From a checkpoint of a small transformer trained on Wikipedia: MLP 512 tanh GELU, 2.64M parameters.
Each number is 50 + 12 x the weight over its row's rms, rounded and kept within 0 to 99. Layers, rows and columns count from 0. The size before them is the row's rms in percent of the matrix's.

# up: layer 3 MLP up, 512x128, rms 0.0726, rows 277-303, columns 0-127
# down: layer 3 MLP down (transposed), 512x128, rms 0.0727, rows 277-303, columns 0-127
up277 101:55 60 58 40 39 36 57 56 66 54 49 44 66 67 57 55 17 58 46 42 34 31 75 54 54 65 60 56 52 32 66 35 58 48 56 57 63 34 54 44 37 55 63 44 42 58 57 67 43 58 64 55 46 56 74 74 48 41 62 63 48 74 45 42 70 45 31 39 39 65 30 61 46 33 31 45 58 46 75 49 57 45 66 75 69 51 54 61 48 56 64 56 58 59 41 25 59 65 52 47 33 41 50 49 65 50 49 53 46 40 44 55 26 40 49 27 62 50 35 55 54 45 40 51 28 54 53 43
down277 104:76 47 38 51 41 39 57 41 53 36 40 63 53 59 76 63 66 34 23 44 46 55 34 54 54 22 46 34 27 50 11 57 53 54 42 49 42 52 66 45 45 60 59 57 61 52 45 56 63 52 44 41 63 53 13 50 52 55 51 42 61 39 51 66 66 40 63 67 41 48 58 35 57 60 80 30 56 51 37 48 53 56 59 32 38 66 45 39 47 53 50 55 55 50 65 61 50 70 37 21 45 66 52 52 49 42 43 63 49 48 54 60 54 56 55 66 51 47 39 58 40 44 67 47 66 57 53 37
up278 082:44 55 46 56 60 27 44 56 28 64 62 75 60 54 54 62 53 47 53 61 45 37 40 42 62 27 42 37 31 57 51 39 48 66 56 57 48 55 46 38 46 71 62 35 38 50 50 62 48 36 38 50 59 55 41 54 62 29 43 58 61 57 51 37 67 59 44 38 57 51 58 76 46 27 37 31 42 41 49 42 53 49 62 62 52 41 32 43 37 56 31 67 44 54 55 48 42 47 78 69 52 58 66 58 53 75 40 40 67 56 55 48 53 73 55 47 52 46 35 50 54 72 48 61 04 50 55 45
down278 084:64 38 61 51 44 64 56 33 53 48 59 60 11 48 34 28 41 64 57 47 55 37 38 64 65 70 60 59 61 48 43 47 64 37 64 48 64 60 49 47 70 52 54 57 53 63 63 43 39 44 29 38 51 67 53 67 33 38 65 70 56 29 55 76 50 57 63 67 58 44 34 54 35 61 50 50 41 46 49 44 51 63 70 58 42 43 52 69 59 40 80 39 54 41 45 50 53 34 36 34 42 45 25 43 55 36 40 64 44 54 44 46 26 38 34 52 47 53 72 50 57 44 43 41 45 51 54 39
up279 091:52 25 43 63 48 48 48 43 53 57 57 65 71 56 61 42 61 55 70 24 46 30 39 53 52 34 57 67 56 35 40 55 53 38 48 51 49 35 51 69 36 61 42 61 47 57 50 40 47 30 71 49 46 32 79 31 33 50 44 55 55 27 54 43 46 27 39 40 57 73 38 59 62 66 63 45 48 49 37 39 59 56 38 57 59 47 20 71 59 48 43 56 32 56 53 42 29 41 65 44 51 45 40 63 44 30 53 59 83 40 63 69 59 55 38 49 41 46 61 38 52 46 51 61 57 47 53 58
down279 091:42 52 55 44 75 53 41 42 69 52 61 42 22 56 61 46 71 52 40 75 61 36 52 51 54 41 59 56 49 52 56 34 68 45 68 73 65 47 37 62 54 56 47 54 45 53 55 49 46 77 52 46 59 58 58 69 47 35 55 37 30 58 43 58 40 60 38 39 62 38 44 48 55 32 53 64 50 54 45 60 34 28 39 51 15 54 68 31 36 74 42 40 41 43 50 56 61 55 37 51 46 60 38 27 37 56 29 33 34 59 61 32 51 63 54 49 65 69 57 54 55 52 64 56 57 49 40 35
up280 100:46 56 51 31 28 35 63 52 39 51 74 45 53 46 51 47 47 46 38 43 42 47 38 42 39 40 35 39 62 60 43 58 65 34 57 59 60 37 69 43 54 41 39 38 34 44 49 56 57 42 60 69 81 55 52 60 69 60 47 47 31 70 46 56 52 33 55 69 39 41 57 58 48 47 40 35 40 64 40 54 42 31 57 51 41 08 68 50 78 70 53 36 43 64 53 25 54 40 28 42 56 36 67 52 49 58 53 37 57 44 53 66 61 58 56 44 52 59 52 50 24 45 64 47 45 58 62 36
down280 102:54 71 49 46 61 62 42 50 52 61 37 86 45 60 67 46 49 42 65 63 45 46 57 69 37 54 48 34 45 59 67 62 25 50 62 55 20 39 57 39 58 44 31 57 69 41 61 31 46 65 44 58 40 54 49 67 46 49 45 31 67 54 35 71 45 37 44 30 40 32 56 39 59 53 54 44 55 32 64 35 61 61 40 56 49 76 51 43 53 47 33 41 53 30 47 51 70 60 68 42 66 59 33 66 70 37 53 55 46 40 45 32 57 55 59 45 34 51 49 45 47 42 35 50 68 50 53 38
up281 093:70 39 38 40 39 76 68 45 32 70 53 34 68 39 55 35 30 60 74 65 44 57 37 49 61 49 38 56 42 44 46 62 28 56 61 43 66 37 43 30 50 83 32 56 69 31 49 41 45 52 52 45 40 46 64 50 49 34 54 42 46 35 41 58 62 51 33 60 52 42 50 42 58 38 49 31 67 58 37 38 55 56 57 41 50 48 80 53 42 24 30 50 40 36 42 52 38 64 42 55 49 48 71 79 39 59 41 44 52 54 51 59 52 57 44 56 67 36 50 53 49 34 47 46 55 47 43 63
down281 094:34 53 52 49 44 19 46 37 60 23 46 49 35 54 42 59 59 49 29 45 57 42 59 42 52 58 64 67 56 57 61 40 62 51 47 54 35 33 55 72 60 20 55 47 30 44 50 54 43 39 52 68 80 40 43 51 52 49 64 35 54 70 33 69 39 44 60 52 46 39 37 48 49 36 48 70 51 53 38 26 36 59 44 55 56 45 41 65 48 46 65 59 60 54 70 50 67 40 61 55 38 58 71 44 84 42 44 44 36 75 52 53 46 52 71 49 46 51 51 28 52 58 45 64 35 47 56 51
up282 092:50 59 45 29 46 41 48 54 45 73 55 53 44 85 41 53 32 56 42 60 36 60 41 34 59 58 41 47 56 40 66 41 33 49 70 46 44 48 35 46 55 67 30 38 37 66 63 68 47 63 44 43 55 61 58 57 48 77 46 37 35 43 57 62 48 55 50 16 67 60 48 46 52 40 63 64 44 48 41 30 42 52 46 54 41 51 55 34 45 66 56 26 56 69 36 48 39 30 57 54 50 45 42 61 30 73 35 52 72 51 40 52 53 65 61 35 53 25 70 45 63 49 51 47 30 52 58 56
down282 095:20 51 55 46 38 45 28 43 67 57 58 42 73 40 52 47 60 43 50 60 79 41 47 57 61 58 44 75 35 50 44 74 69 44 47 54 38 47 27 58 52 48 68 45 57 48 45 40 50 39 37 37 52 41 53 51 63 40 59 65 27 49 87 46 65 38 65 53 36 36 57 65 54 42 46 52 56 45 51 52 26 64 38 48 70 66 52 45 29 44 43 43 60 53 66 41 52 54 58 44 51 71 57 32 38 43 69 36 55 45 34 44 48 60 43 60 51 59 50 50 63 44 68 52 39 29 61 72
up283 100:47 62 51 37 86 48 51 43 39 45 51 42 57 63 43 46 47 59 47 60 50 69 33 61 44 41 41 19 49 59 41 61 50 48 46 44 62 62 38 59 45 59 63 47 49 32 56 34 48 58 32 56 38 47 39 66 60 65 62 53 41 60 46 57 62 56 57 64 32 63 50 23 57 38 41 41 57 41 51 42 44 56 45 46 81 69 52 68 62 65 50 37 34 69 41 39 36 31 48 68 43 61 55 44 45 34 48 52 30 40 42 48 49 44 39 80 40 29 51 40 48 58 77 69 47 30 42 50
down283 102:61 80 49 69 44 33 39 62 55 69 67 45 50 63 52 35 40 58 54 53 46 37 55 48 43 43 59 62 53 34 50 43 39 60 44 60 51 45 64 52 69 55 41 62 58 45 33 35 55 38 49 61 54 47 53 26 56 31 33 41 54 58 69 36 25 71 52 58 44 47 42 47 77 53 62 51 47 76 54 60 73 32 39 70 31 45 54 53 36 44 53 56 22 43 38 43 27 61 49 29 48 44 53 46 60 51 41 39 36 46 56 53 49 68 55 38 71 56 70 52 66 62 35 62 33 56 44 45
up284 096:47 40 35 46 52 60 42 62 58 66 58 67 34 55 50 51 38 64 39 43 57 58 49 58 33 47 67 31 31 37 45 56 45 61 53 54 34 50 58 53 61 54 24 57 59 64 71 62 53 46 55 60 49 56 63 66 49 44 46 35 74 61 39 60 42 45 34 43 37 22 62 55 61 38 45 34 70 39 56 21 45 50 46 53 48 23 51 46 57 74 60 48 54 46 61 45 33 73 44 57 67 64 35 26 51 57 52 36 35 40 48 46 71 38 50 45 36 68 40 68 39 40 34 44 46 44 58 30
down284 097:59 49 45 69 56 60 57 59 44 55 53 49 58 42 43 33 44 60 71 53 62 48 79 70 41 62 46 56 69 39 45 35 35 55 33 48 48 47 52 26 19 45 73 42 50 44 29 62 37 26 43 49 55 49 34 63 37 65 49 40 25 63 63 56 39 42 73 54 48 58 37 58 42 69 46 65 36 56 53 59 40 49 53 55 44 79 48 45 34 47 37 36 42 45 63 43 58 52 38 52 58 46 63 51 44 60 32 40 59 42 34 47 29 59 44 56 76 46 69 54 54 44 67 37 51 44 61 64
up285 115:55 51 61 38 37 56 50 39 51 50 47 39 51 44 44 79 46 59 67 56 78 68 41 49 62 45 57 41 38 50 60 39 47 39 33 63 43 54 41 56 48 32 53 61 61 45 57 46 44 67 41 44 42 43 66 60 31 40 56 51 63 52 57 40 53 67 80 57 35 61 36 65 47 22 48 50 38 60 41 50 44 51 38 31 63 49 71 66 46 46 52 47 41 44 37 53 43 62 39 58 43 63 50 64 73 70 28 32 41 41 46 78 37 43 31 61 69 51 45 46 60 28 21 66 38 49 46 45
down285 120:71 56 37 37 36 55 50 64 42 37 47 55 62 60 44 57 36 38 63 41 51 66 40 58 64 64 47 50 51 28 57 55 33 50 41 49 38 39 57 65 38 53 68 77 66 79 47 37 77 47 70 44 55 62 29 56 59 64 30 29 35 32 47 45 52 53 47 48 39 48 57 51 47 59 49 65 64 49 44 70 20 38 46 38 48 62 39 35 66 38 49 54 52 30 56 51 79 55 69 60 56 35 42 64 52 57 60 39 58 46 63 53 30 54 35 43 61 42 68 38 49 47 54 40 58 42 45 49
up286 100:58 47 28 47 74 25 33 65 30 48 41 62 39 37 58 59 31 56 43 65 56 56 57 42 39 43 68 43 55 29 41 42 35 57 64 56 59 44 48 34 63 64 67 45 65 58 36 62 36 58 46 60 46 47 44 64 32 61 41 62 43 27 54 68 38 57 71 65 38 44 56 33 59 67 60 44 69 55 45 46 43 57 51 66 47 36 44 57 54 61 36 62 72 60 55 64 39 57 66 63 49 63 29 66 56 53 41 37 38 58 56 34 31 36 57 43 51 31 64 39 43 66 53 46 37 55 67 57
down286 099:45 61 53 46 20 78 41 77 61 57 58 43 52 46 61 36 46 38 48 51 33 37 62 58 58 29 39 36 55 42 52 40 54 37 71 44 50 57 63 55 53 46 52 60 30 48 52 49 64 48 38 49 62 44 65 55 62 53 50 47 23 35 58 57 59 75 42 58 46 64 36 24 73 47 34 84 45 42 32 69 45 56 34 38 42 49 44 51 71 55 52 49 50 49 52 43 58 42 43 41 67 42 57 55 58 56 55 48 45 36 43 83 56 44 38 48 59 68 45 67 33 33 46 57 47 51 36 46
up287 098:66 81 29 41 64 59 59 63 47 41 49 53 38 38 47 67 30 54 48 48 51 58 45 59 54 38 45 46 49 51 81 74 56 39 44 46 44 27 38 42 56 42 65 52 49 46 39 50 67 61 41 76 35 49 33 42 39 41 51 42 49 46 29 50 33 43 52 68 43 69 45 58 37 65 67 66 34 54 51 47 54 46 39 65 46 64 61 67 53 49 26 33 49 63 42 67 37 32 42 65 64 42 77 67 39 45 39 42 48 36 53 53 56 53 39 61 32 46 75 59 52 48 48 63 46 38 41 57
down287 098:60 34 53 28 30 49 44 84 49 54 46 52 64 67 38 26 67 52 63 62 65 29 56 40 50 39 60 43 61 58 42 49 49 72 49 39 45 43 55 73 62 36 49 64 50 51 63 56 69 45 67 28 48 28 64 50 50 55 39 62 51 50 44 60 51 41 44 45 37 31 40 43 43 63 66 59 52 62 50 40 69 40 63 53 44 65 51 37 48 34 40 74 36 48 45 60 64 37 62 56 62 48 24 48 40 66 73 49 32 58 61 54 52 42 44 40 44 42 53 37 49 52 21 61 48 46 55 36
up288 107:52 40 59 63 67 70 41 74 49 59 48 65 74 48 34 38 34 56 45 46 47 52 38 40 59 40 62 41 53 12 29 32 42 61 69 52 61 68 48 52 66 51 41 32 73 50 47 55 38 43 38 56 73 53 46 42 25 45 46 44 58 46 49 50 41 53 43 60 60 47 85 29 58 46 51 60 51 42 29 27 40 46 33 42 34 44 55 43 64 42 38 54 36 75 59 41 39 60 50 37 48 58 47 64 55 47 33 47 52 57 48 51 60 52 41 51 44 56 50 46 38 43 56 65 31 43 69 38
down288 106:70 47 52 47 72 37 42 46 29 52 44 51 74 42 74 45 52 52 46 58 58 67 42 57 51 73 46 53 51 53 38 51 38 60 31 48 56 61 37 50 59 57 65 75 52 36 59 46 46 45 60 55 57 48 36 36 56 57 52 33 57 53 39 52 46 33 57 63 37 36 66 43 19 34 39 62 40 49 46 42 61 60 63 71 37 39 60 64 27 67 53 48 66 55 33 56 32 71 44 27 44 49 53 56 49 57 38 36 52 40 58 42 66 55 52 55 58 33 60 42 40 44 28 82 33 55 68 59
up289 096:48 62 43 61 45 46 64 72 43 34 70 53 49 49 46 56 39 57 45 44 42 65 45 64 51 34 64 48 50 75 40 33 78 50 49 57 49 47 54 43 58 57 59 51 48 60 43 53 42 52 43 48 50 36 48 50 48 63 53 74 72 55 21 33 54 54 35 47 69 68 30 55 58 58 60 47 45 51 43 40 21 66 33 45 61 50 48 30 66 47 44 53 52 51 73 51 58 41 60 40 53 55 39 48 37 57 51 43 31 31 62 65 42 43 31 17 61 28 39 33 71 54 65 48 55 32 61 63
down289 093:63 43 62 47 53 55 63 70 51 53 37 29 59 55 40 67 42 50 32 56 40 45 62 55 49 29 39 60 55 49 73 70 52 54 45 38 55 42 43 45 32 39 40 40 62 42 80 59 57 64 64 24 52 28 60 33 70 38 56 43 26 46 69 58 40 29 64 55 33 41 65 47 42 52 49 50 63 57 72 45 39 47 41 44 43 57 53 74 54 39 47 48 41 41 54 36 53 37 61 61 26 58 47 66 52 25 59 62 55 62 58 62 44 45 56 46 41 58 21 42 49 43 52 64 53 39 57 68
up290 097:28 47 46 38 58 59 55 35 55 43 59 63 61 44 57 26 51 54 89 65 44 56 53 46 60 45 76 47 59 36 59 61 67 45 57 55 68 61 76 75 62 47 44 52 45 42 52 60 31 54 45 63 39 53 49 32 32 47 66 53 54 57 47 46 19 44 57 31 37 34 52 39 34 63 45 37 65 50 53 62 45 52 63 48 67 61 56 62 37 24 71 28 48 52 51 55 60 46 57 60 35 42 52 39 63 48 54 37 44 46 42 68 63 41 47 43 51 35 28 59 68 55 40 43 38 42 44 49
down290 087:62 58 56 72 54 57 66 52 44 49 46 42 61 57 59 51 51 48 51 59 49 51 30 27 15 51 71 70 44 68 29 42 54 47 47 48 50 36 48 26 37 43 58 55 52 56 57 42 62 48 37 39 60 74 49 51 35 56 46 57 29 45 51 47 48 58 52 24 50 53 69 31 40 58 48 53 66 33 57 46 72 54 34 47 64 24 67 70 47 56 62 61 55 51 55 52 49 56 35 41 29 44 44 52 43 53 67 52 70 53 41 45 23 58 44 38 53 42 42 53 70 50 41 40 81 72 40 50
up291 110:35 43 41 39 49 48 55 60 30 56 64 49 55 67 44 60 39 65 62 54 52 43 42 48 43 61 67 53 57 39 57 24 55 40 46 57 68 47 49 71 31 42 65 53 42 55 38 67 62 49 62 67 64 49 35 45 50 47 60 72 44 57 78 60 55 58 24 35 63 47 21 59 44 19 24 41 61 51 67 36 46 45 29 45 57 56 61 38 43 39 57 40 53 48 59 25 67 36 39 41 41 48 40 44 45 43 47 46 37 40 52 62 44 64 42 79 48 46 64 51 63 39 44 51 63 44 63 65
down291 119:50 51 43 56 42 47 73 56 55 51 47 65 47 40 64 69 24 53 57 29 35 54 51 67 39 30 26 39 52 59 54 58 50 55 33 56 28 59 48 46 35 61 40 51 37 72 47 47 36 34 66 54 46 28 61 50 57 41 60 31 47 45 41 64 51 46 55 53 46 61 52 43 49 53 46 47 14 63 43 69 48 26 57 55 53 73 48 31 59 41 54 23 52 62 53 67 62 43 44 46 51 41 45 56 74 51 68 47 47 41 29 49 42 74 57 50 62 54 30 67 50 39 61 58 33 38 56 58
up292 104:58 41 37 58 42 41 60 61 59 65 55 75 50 36 30 46 45 63 45 56 56 51 44 54 51 41 70 37 49 66 50 23 55 45 29 35 30 33 64 36 46 63 54 57 61 34 62 59 69 48 60 65 46 52 57 60 41 53 59 37 69 41 48 46 50 34 43 39 59 41 49 38 28 66 48 56 51 44 72 42 50 70 46 33 51 60 81 39 55 41 33 59 32 59 46 42 80 39 52 75 36 52 29 38 33 39 48 46 45 48 50 49 41 56 53 52 31 41 58 51 53 50 37 58 20 52 51 38
down292 104:54 52 37 45 26 61 53 33 67 34 45 52 52 22 48 65 59 73 68 65 65 46 60 60 55 71 69 38 39 53 53 52 23 49 56 48 53 31 50 60 62 30 66 31 56 49 54 58 63 59 35 65 46 36 45 58 33 42 67 52 56 47 78 52 56 65 50 62 73 62 58 58 41 29 50 34 54 45 38 50 44 54 48 57 39 58 44 31 37 51 58 67 44 56 40 62 41 44 53 56 60 38 54 49 51 47 36 35 43 24 48 44 54 65 36 73 48 56 50 54 46 41 76 43 35 40 33 40
up293 103:57 51 58 38 33 65 63 57 43 58 55 37 38 63 45 65 44 71 40 41 44 53 66 31 39 54 35 54 85 31 46 34 72 42 65 48 39 65 45 30 35 52 34 50 63 52 51 49 26 41 78 71 50 63 46 50 51 58 68 47 47 63 47 52 38 48 50 56 58 79 47 65 50 57 55 37 54 50 35 32 55 56 34 53 49 70 63 48 50 31 60 44 33 45 44 57 44 45 68 65 57 34 57 53 57 53 38 54 57 51 60 56 68 77 60 46 43 56 26 33 30 41 38 45 59 42 49 39
down293 103:58 44 56 39 51 39 57 53 61 39 30 48 31 52 54 53 36 39 41 59 45 55 65 53 57 40 64 41 11 40 72 49 46 69 51 56 50 46 58 37 32 46 67 31 44 52 60 62 55 50 51 38 32 56 67 73 41 46 42 14 34 44 59 53 51 74 50 58 59 47 60 43 54 46 62 60 61 70 38 52 28 52 42 50 42 61 58 59 32 40 48 41 62 73 54 63 47 40 43 55 61 39 51 64 45 20 42 33 52 35 42 34 49 71 57 55 33 51 68 62 67 62 39 51 48 56 61 46
up294 102:34 57 49 61 33 62 56 52 66 57 66 50 46 52 52 41 38 63 37 44 41 35 32 53 36 45 55 39 54 60 53 56 58 38 46 83 39 32 65 58 36 34 42 49 60 27 65 44 64 43 18 62 23 44 54 58 45 66 70 57 70 45 45 46 60 47 56 52 59 35 49 24 53 43 44 78 47 52 52 47 52 56 52 57 59 52 68 40 49 29 42 51 41 35 54 57 36 40 64 56 50 28 33 78 31 53 46 58 36 46 61 62 69 40 62 41 59 64 47 50 66 53 52 60 53 32 53 47
down294 100:59 40 32 52 62 42 43 47 58 52 15 71 43 38 31 29 59 54 51 48 43 41 38 56 27 64 43 46 32 45 45 55 55 52 38 59 45 33 52 43 30 37 60 43 58 61 75 67 43 30 47 60 74 24 47 31 57 43 57 47 74 56 68 51 48 54 67 49 44 58 47 49 54 53 65 53 51 65 45 52 38 51 40 34 51 40 55 56 43 49 43 61 69 61 63 54 74 74 52 36 38 56 71 55 46 60 52 45 55 42 49 53 42 51 30 73 29 48 58 47 33 38 70 51 47 69 40 41
up295 105:50 49 53 59 58 48 52 53 50 70 53 46 54 31 73 58 42 50 27 56 47 24 52 49 46 50 47 60 60 28 61 58 60 61 42 41 62 49 21 39 50 22 54 67 55 22 33 40 61 67 53 61 42 49 41 45 69 26 47 62 41 47 43 65 56 76 49 32 57 67 57 47 56 42 57 45 57 61 62 56 55 40 59 70 53 55 60 48 44 46 63 28 59 63 68 61 49 46 40 29 43 49 54 56 71 43 54 41 43 46 75 60 39 54 43 60 41 51 83 53 74 56 33 50 58 47 46 39
down295 102:69 25 45 37 34 39 50 52 53 47 65 59 28 50 15 62 39 46 52 47 50 47 69 38 61 44 36 45 50 44 50 61 41 43 43 79 74 53 47 64 31 65 35 49 47 55 33 46 30 43 39 53 40 37 55 64 45 68 40 54 53 51 48 31 58 36 67 71 54 43 76 50 58 29 52 43 46 56 49 58 52 56 56 47 41 30 51 61 64 59 53 59 63 59 41 47 48 45 37 70 72 57 45 76 34 57 71 49 53 62 39 76 44 52 48 63 45 40 44 57 33 57 46 65 52 52 38 56
up296 104:31 58 30 49 40 32 40 40 62 41 43 44 61 50 90 47 51 30 57 35 36 38 57 30 61 61 30 51 52 36 43 45 60 35 47 71 56 50 64 51 36 56 33 50 54 41 57 38 63 60 34 56 51 58 69 44 46 31 58 69 49 60 46 64 55 42 28 59 32 72 50 39 59 51 71 48 32 53 48 64 52 54 35 54 61 55 64 41 57 31 52 37 49 54 67 57 36 34 45 46 54 51 47 65 58 39 60 34 36 56 42 66 34 57 51 43 31 58 30 44 37 49 54 51 35 55 59 75
down296 104:57 37 35 47 66 24 43 53 62 34 24 67 42 43 46 61 52 33 59 54 74 67 51 59 41 56 64 61 42 40 54 53 44 63 51 52 61 27 53 73 42 45 53 33 58 39 39 58 52 35 42 44 35 57 24 69 70 38 47 40 57 54 46 32 39 63 49 47 70 42 38 56 41 70 34 22 50 51 36 42 47 51 29 51 56 62 48 58 53 44 49 40 35 69 57 46 59 55 55 64 42 42 39 72 53 67 53 37 32 48 56 48 56 53 57 49 55 70 37 59 58 48 57 48 33 55 73 23
up297 092:39 36 62 50 61 40 43 52 52 46 44 54 42 55 51 67 42 47 54 43 56 55 14 41 56 74 52 59 55 48 52 61 56 66 69 65 47 33 50 57 35 60 35 48 53 31 43 55 56 50 40 51 35 71 47 81 49 38 37 91 50 53 67 37 45 47 46 55 37 42 45 47 43 57 41 43 29 39 40 44 32 62 40 52 60 63 68 45 73 49 44 49 48 55 47 30 40 54 32 71 41 43 51 34 35 71 42 33 50 41 56 64 28 56 56 48 42 53 78 54 38 51 40 70 61 38 38 46
down297 097:48 63 65 42 37 56 64 69 66 41 58 58 52 47 54 28 45 44 74 52 50 50 37 62 48 70 26 61 62 50 48 61 49 18 35 61 70 45 48 57 62 44 65 52 51 50 44 43 40 59 58 48 50 45 51 43 28 47 62 45 38 47 62 33 32 68 36 57 37 19 60 49 64 51 67 33 48 44 63 54 45 45 52 45 50 73 48 46 59 54 44 51 27 55 46 42 43 55 64 69 56 46 41 50 42 42 25 51 43 56 50 46 31 56 36 43 58 66 22 58 30 33 56 51 72 71 33 60
up298 089:48 40 36 47 61 38 57 57 32 68 52 45 47 42 44 48 72 33 70 49 67 29 54 32 58 55 59 59 51 23 37 41 44 61 51 40 51 37 27 56 55 56 74 45 47 51 79 59 65 50 46 38 38 68 49 52 56 45 44 42 39 36 48 46 49 51 64 60 57 44 49 54 32 52 56 30 53 23 45 21 48 53 50 48 54 67 83 55 40 48 62 69 63 48 60 45 44 53 61 35 31 45 53 63 34 42 55 54 58 65 45 71 47 57 39 50 69 36 34 37 67 37 55 62 57 32 36 61
down298 086:61 72 76 61 52 47 41 63 50 33 49 53 63 57 51 65 52 34 64 48 27 30 75 37 58 46 42 42 48 56 51 54 46 70 61 29 61 45 63 30 61 44 57 49 42 39 60 51 40 40 44 39 37 47 47 31 67 45 37 39 42 56 54 38 55 47 51 58 39 80 61 45 54 61 61 44 54 33 46 73 56 50 44 52 52 62 32 53 42 56 68 82 50 51 45 58 54 38 25 64 52 29 32 60 33 60 80 55 51 42 43 60 67 41 53 47 63 54 40 37 29 40 54 41 43 43 58 51
up299 108:41 69 60 46 59 63 53 57 38 55 53 61 33 45 65 46 41 42 54 84 25 41 70 39 51 57 47 53 32 49 63 52 64 64 33 48 31 46 58 65 32 28 38 45 32 23 55 55 51 54 53 58 63 42 52 52 46 61 50 77 46 49 71 33 40 51 54 50 50 63 67 37 51 62 33 71 45 68 54 52 44 40 35 41 60 25 60 54 46 25 61 46 67 52 57 53 40 30 55 42 27 51 35 57 50 41 36 68 55 43 59 39 51 33 44 35 54 60 55 38 37 44 44 60 44 63 53 35
down299 103:33 29 50 33 42 47 47 72 49 34 56 51 30 63 61 52 48 70 47 35 70 48 38 66 44 61 61 43 44 31 40 54 62 19 56 42 58 55 66 40 59 58 45 36 68 64 45 49 48 60 51 58 56 22 57 39 55 31 51 55 64 49 55 36 38 38 12 69 52 59 50 55 51 55 54 48 58 55 51 57 34 53 67 55 52 70 54 40 47 64 53 35 34 77 62 38 43 56 50 42 70 49 45 58 61 57 30 21 54 58 56 54 61 71 51 50 48 36 38 56 44 49 62 60 30 42 50 49
up300 106:51 44 45 45 55 52 38 64 76 49 49 50 28 48 61 74 41 61 48 52 41 60 37 50 63 67 61 50 27 62 62 50 56 47 43 38 34 34 58 39 15 49 54 49 38 31 47 64 63 54 42 41 51 61 44 63 45 44 57 74 52 57 57 54 53 29 44 41 61 39 40 69 36 75 49 37 45 58 77 55 56 65 43 47 45 62 54 35 71 51 61 42 49 84 38 26 58 40 40 44 40 49 28 45 61 58 56 42 40 49 68 50 59 58 45 30 45 48 53 48 57 47 45 54 39 60 22 37
down300 109:50 45 69 68 47 38 30 50 36 28 56 58 29 38 67 48 59 29 55 51 55 54 61 43 66 39 48 66 55 36 51 47 62 27 58 82 50 45 49 61 65 42 56 55 55 40 36 57 41 46 63 46 51 56 46 58 49 39 47 47 44 61 50 54 44 55 57 45 43 59 62 47 54 55 42 62 32 62 26 55 38 42 41 69 52 58 46 64 38 85 53 67 46 45 76 50 46 35 63 28 67 50 53 30 60 54 42 51 40 43 67 41 36 43 22 57 77 47 48 37 66 49 34 70 41 54 47 41
up301 098:56 48 41 70 53 65 61 23 46 39 32 39 48 57 38 49 58 57 63 52 56 41 51 43 45 30 49 33 63 54 52 34 51 29 44 56 51 40 48 53 59 49 42 58 74 58 61 36 47 64 51 51 61 34 45 68 74 75 70 62 78 48 30 52 58 37 33 55 52 60 54 42 37 39 31 64 48 32 71 49 59 40 41 74 50 61 51 39 34 54 33 44 61 48 42 61 53 41 61 48 37 59 58 39 57 47 66 64 61 24 64 46 54 61 32 26 45 43 68 57 40 39 57 45 49 44 38 38
down301 097:48 66 53 54 62 60 40 70 55 39 55 51 56 57 65 56 63 30 63 49 46 59 34 58 64 49 55 49 43 58 68 43 44 65 50 69 64 57 46 56 52 55 59 48 51 35 27 50 34 46 58 45 50 51 61 23 44 45 39 44 31 72 50 63 19 61 51 36 17 29 67 48 60 54 58 37 52 52 62 50 43 64 41 31 43 24 47 56 42 38 39 75 54 38 56 46 32 43 50 47 33 52 50 41 55 41 36 39 63 58 29 53 28 47 49 60 58 91 49 63 53 45 49 43 41 50 62 49
up302 092:64 61 46 65 51 70 63 31 71 29 48 59 45 44 52 48 36 56 69 38 54 50 36 74 33 45 43 42 53 38 49 31 35 51 49 36 30 38 31 42 62 48 68 32 71 34 75 39 53 40 40 49 55 45 29 45 61 40 57 46 40 44 52 55 30 53 65 35 40 46 67 35 50 71 35 51 42 44 24 50 63 44 42 51 69 81 52 37 56 49 76 33 54 66 46 58 32 61 48 32 54 56 51 42 55 43 52 42 47 53 60 48 45 60 62 58 48 53 50 52 54 66 63 51 71 46 61 61
down302 100:41 61 50 37 37 51 32 76 58 49 48 66 51 39 49 42 52 42 50 85 47 31 56 34 60 44 44 36 54 63 47 69 53 58 39 49 62 42 46 68 93 59 35 62 37 59 56 41 48 70 53 47 54 44 50 33 46 52 39 46 59 58 42 39 61 44 56 47 47 47 41 58 56 41 43 54 62 29 70 61 64 39 50 66 39 27 37 48 32 64 40 78 43 27 51 49 40 42 64 53 62 48 36 43 54 58 48 57 39 72 47 62 67 42 71 38 60 44 35 54 68 42 42 40 45 52 46 38
up303 090:50 40 24 50 49 25 37 44 61 46 70 58 36 57 35 47 59 54 73 33 48 41 74 52 39 62 46 55 59 49 24 62 68 50 59 54 53 54 60 59 49 37 34 59 49 45 41 72 40 62 64 47 32 57 65 34 42 47 45 61 47 76 52 47 49 48 47 31 42 69 53 66 66 61 33 69 57 34 52 40 51 46 44 44 50 42 58 45 47 50 60 26 31 51 43 22 43 64 39 49 59 47 41 58 42 43 41 56 36 51 73 71 43 49 49 28 62 36 55 31 59 28 46 43 42 34 65 50
down303 095:37 40 71 58 54 64 55 54 62 43 50 23 55 46 73 73 41 46 75 49 55 51 29 65 53 34 24 43 39 61 47 61 27 55 40 36 59 78 16 37 49 36 65 42 70 47 57 65 56 50 38 61 60 53 48 42 60 42 46 46 48 32 56 69 47 55 51 73 50 53 32 49 59 47 58 45 35 43 57 60 54 53 54 42 47 71 46 35 49 46 52 55 36 42 42 76 63 38 33 37 53 46 49 56 64 63 49 46 71 38 46 50 47 44 56 63 47 52 49 61 54 23 56 40 71 50 37 51